Part of a small language model's weights: width 128, MLP 512 ReLU.
Each number is 128 + 24 x the weight over its row's rms, rounded and kept within 0 to 255. Layers, rows and columns count from 0. Numbers have three digits each. The size before them is the row's rms in percent of the matrix's.

# layer 7 attention query, 128x128, rms 0.0861, rows 0-21, columns 64-127
092:111145104105113131099125102165165159121117118142110094140099090114138100168161107134113121115133136092116140141113157127143131133153126094093148137141137160128099107134185131181185122139135153
087:173121116164169122192122176101175159125105151151115162132111133124133104092112133111098113117122148175159159110161109131150141108152151083142110130139109131126162121096121094135105113101137106
096:156086121128115144141165164169111099100101121124143118150125146125104160150164122160135085109138121133122155114131145126130113128151105118103091159140087154151184143153119101178134147128112152
092:134158110125119125106136162119178127111093124123160117139136143179140135071101123113151133078096158103160140157134140133169121128104143146116100111144143100142152144133123175154135100131104111
103:159130100137105152116088090115127119116162122112127109096144107150105098146093143085179161156079088132129181141139075106094134109153152144145161124146177121143134114148127170143163174120151148
095:123154121134121126099128092160125110189169145143147082147134139186113165110137141173109141111133110110120122114162173118121154107133121142103088132132133152146114064128141115084146117156140125
100:138148104143110134104128081082120120116132111110149114116134141157111113095115126108156140134177123145117118200101139146144068159193103085136101115136178117096145135144132134157168143110163160
097:160136115158133162127116114136141133154118123119159160141129106138110099088104105115102147112129126148149126146131150121101112124109089171083130079185159102145121105096130162133125145119134138
099:090146129179086105116102115113145104153134135106129125135125144135136160130117088113121116177158092122167137149087154124132105135113125098087137103136119171112123152125155095134112153101124162
099:169108164141137103138109113126155132140176122136097126132092116146110149150113153161153150131138099082155123124155152122062112141161110149114104122075089112143138140114104123120094139095102098
094:143127087131139116103121154151135101100135137146071112158152133102129126089137161168144133105123144172166130128144178169111143122135127146118177083153121138114101099144148152146092173109100118
091:148158143073132097119124113118099074085110154112130184127083104116108134106157142143135167172122110089137104133128145136150189135126180128141106140152134168113091163156146091107151120136148145
097:123143103085088115119152159124097106117112088141123142115145119147130138153120141106163140109150126153087109124163103118145075142165152148107109141087145135080139102106142103130134151154147076
094:105096145108101177131198193144116128122137112099115144135123107123088099140116140128125167128122106099127095131165160115108155099156129127122150151113138129132141129123109097078144128136111151
108:122127162152093145155130165138131086118089097112100142172092096147149142130096141119129143148131099089208152117152142118111121125144146166160134114113131140160102149134115083117137123130052122
107:209099133088122125114143109127107122151102129115077114164127128122110147117144107170122088148118131125170136120119086091110133128128112159159083128094084121138104150158151119108156151132137108
102:097102107137112108152113108090114160167137126147123135090127125106109078170126092147148095121105123134112128143125145139159108137151147101131114134054158112097137126155130104105127138134150132
089:160141081085101160132105153133126168138083110089147127163129127126098117102112118133117164156088142126178130133128112187109136152131131127167118155127132154107124084083130122115147141104094127
089:163140139118108105153131124163148146089107138117101144127162149165103123117164157162163157103143124151091091079111115117113130127107096141165083134086110150147158120151106105153126149127086132
099:132118127131147123088165133129099169148093143138180087114117111073113106100135083107158134112138139137135108123152175136103110157124129104143134141164114130129167124123162128138113077141124116
082:116162057118093080080132116107141129152119134147141112130137170130125097109140136116153134115197111140094140138118112144125130116131134103147120102122109156160127148147100135153128144167138150
088:136135142118146086165118127091137162151152127163115129164121160155081087120129160129132133117116086085154140120139136170140110124111152108113122140087111102101147113191162107138140107149118134
# layer 7 attention key, 128x128, rms 0.0856, rows 0-20, columns 64-127
089:142160100109126106125136150142137124147100147125126125120143113112146138132124145109171109088118154103154118104109145113150056121160138116142147135098103147145122123164128110141102174147160153
099:115134160116131158142116117150159156129189101146114129127139087116146120114110108109124135140165132116135095144172106098117100110145103146171112115080117101149143118107115170151137125100083109
094:129170110141115158115109137103137102155106140109160117113104073081147091093139160154145111136170112132115174151125151159106103123090110144099107163144111168135117134120122122148147120113154091
095:113117167119136127113156140092162102113153140078160125143130146121148132139101090120113093123146123130117124151096167148164171105145140128153151102120165127079095113134148128108136129144162059
101:113102105144162145128164105134123080130148097119141109153135145158143116116150108129117125165125140133108114139157154136142176131164123094118123083104155095131146142124170140162110149153114157
102:136139095160157102149138168182147116131118147143147102151152159141113126125139133105086113101129143129141159114119143092100141094062083167139129100152092129141120121094126130121169117108130110
094:113132137130168140148151127098107091151119109119158128106194126114130118143130116148118075137107155096126102136106101115130093172166109121153100135145132184101155149109117103124112123121119113
096:145130112112106149162115116102134147146132119098141086181110108138158151093123094117117165131118141116144144132133156088123149085051139126116103084139134105075107116145142172123130115116111127
099:133117133101120109143077139108159141174132145184125136093115146124135171166092102120095153087124126121127104144058171115152121159127107133127137134073123126095140160115108128135084148158121126
097:120119118121123128109092139144148120102156130142116147140135131151128173109129153105140139124124140107148175162082109134115145134083147105084134105138164083126127117129112155094165128128155087
097:116190104136094149105119120121122121134141114141110169101136113139130110090113166116131132156100128105144201132181172138129146135127138159126130071129136122166166092149084172104144121118122143
094:120111125154078127121111143085083143075091135093129142144095110130187123122116120198116124116134107119125129114144132106137154114135118106117143135130139139177126144088135124120135132127149098
098:128166091121118145085160139119099065118065155127123109137145093127084095166130144097116100117151140095097111135135124166154120143121176123163128141170141138118125124120133096133145164158109129
094:130154112119157105119113147142143134142108118098117135108160156133141106112148137115153162106121093150131127160191144164107124127178096144100106093153119098162066149176140102122128110122125110
101:129129165156107146141143166094135111130169128133119146113101124188107098115131151113078132139134093145116121167155108123115132070135099124121155103090128125160113120135117121117150121137187135
109:126123133095112099149148160097117151142102127142114097149145126116122107072142135164132147140105105108175103162114123107087082123179122142117140162128131090127173135128086171126178106112149111
101:064132133123099120119125134151107157156104107170153103126144163082116150139097145112139111134135108085118092117113140162133094139127174095125134140122108162100186112141108118158113121142136119
093:100129127109114102135131128092136124158102148099106107114111114113134078130134172143125104124132136109196101149083121129120125161142078113187130109159152109106075161154145126089137109134133101
095:086137114137112141104131116144176146134149134098098103113107128133124080134135141172126149125128101102139101113138081100116128100129149170137089125093101153161126140137121145128119137156126158
105:102120155090127109118147157115094098155125167082192122141165105117129121165127106109127122128133111089110154156147152130086157146148082155102157135132104156140164084133122122166136092107131134
094:118116123137088117128123178107142141157076109108123163145077122118116154149143125124123156142159133082111133137079132122173104115104151148134133176122153171123128137143093138143141157114142130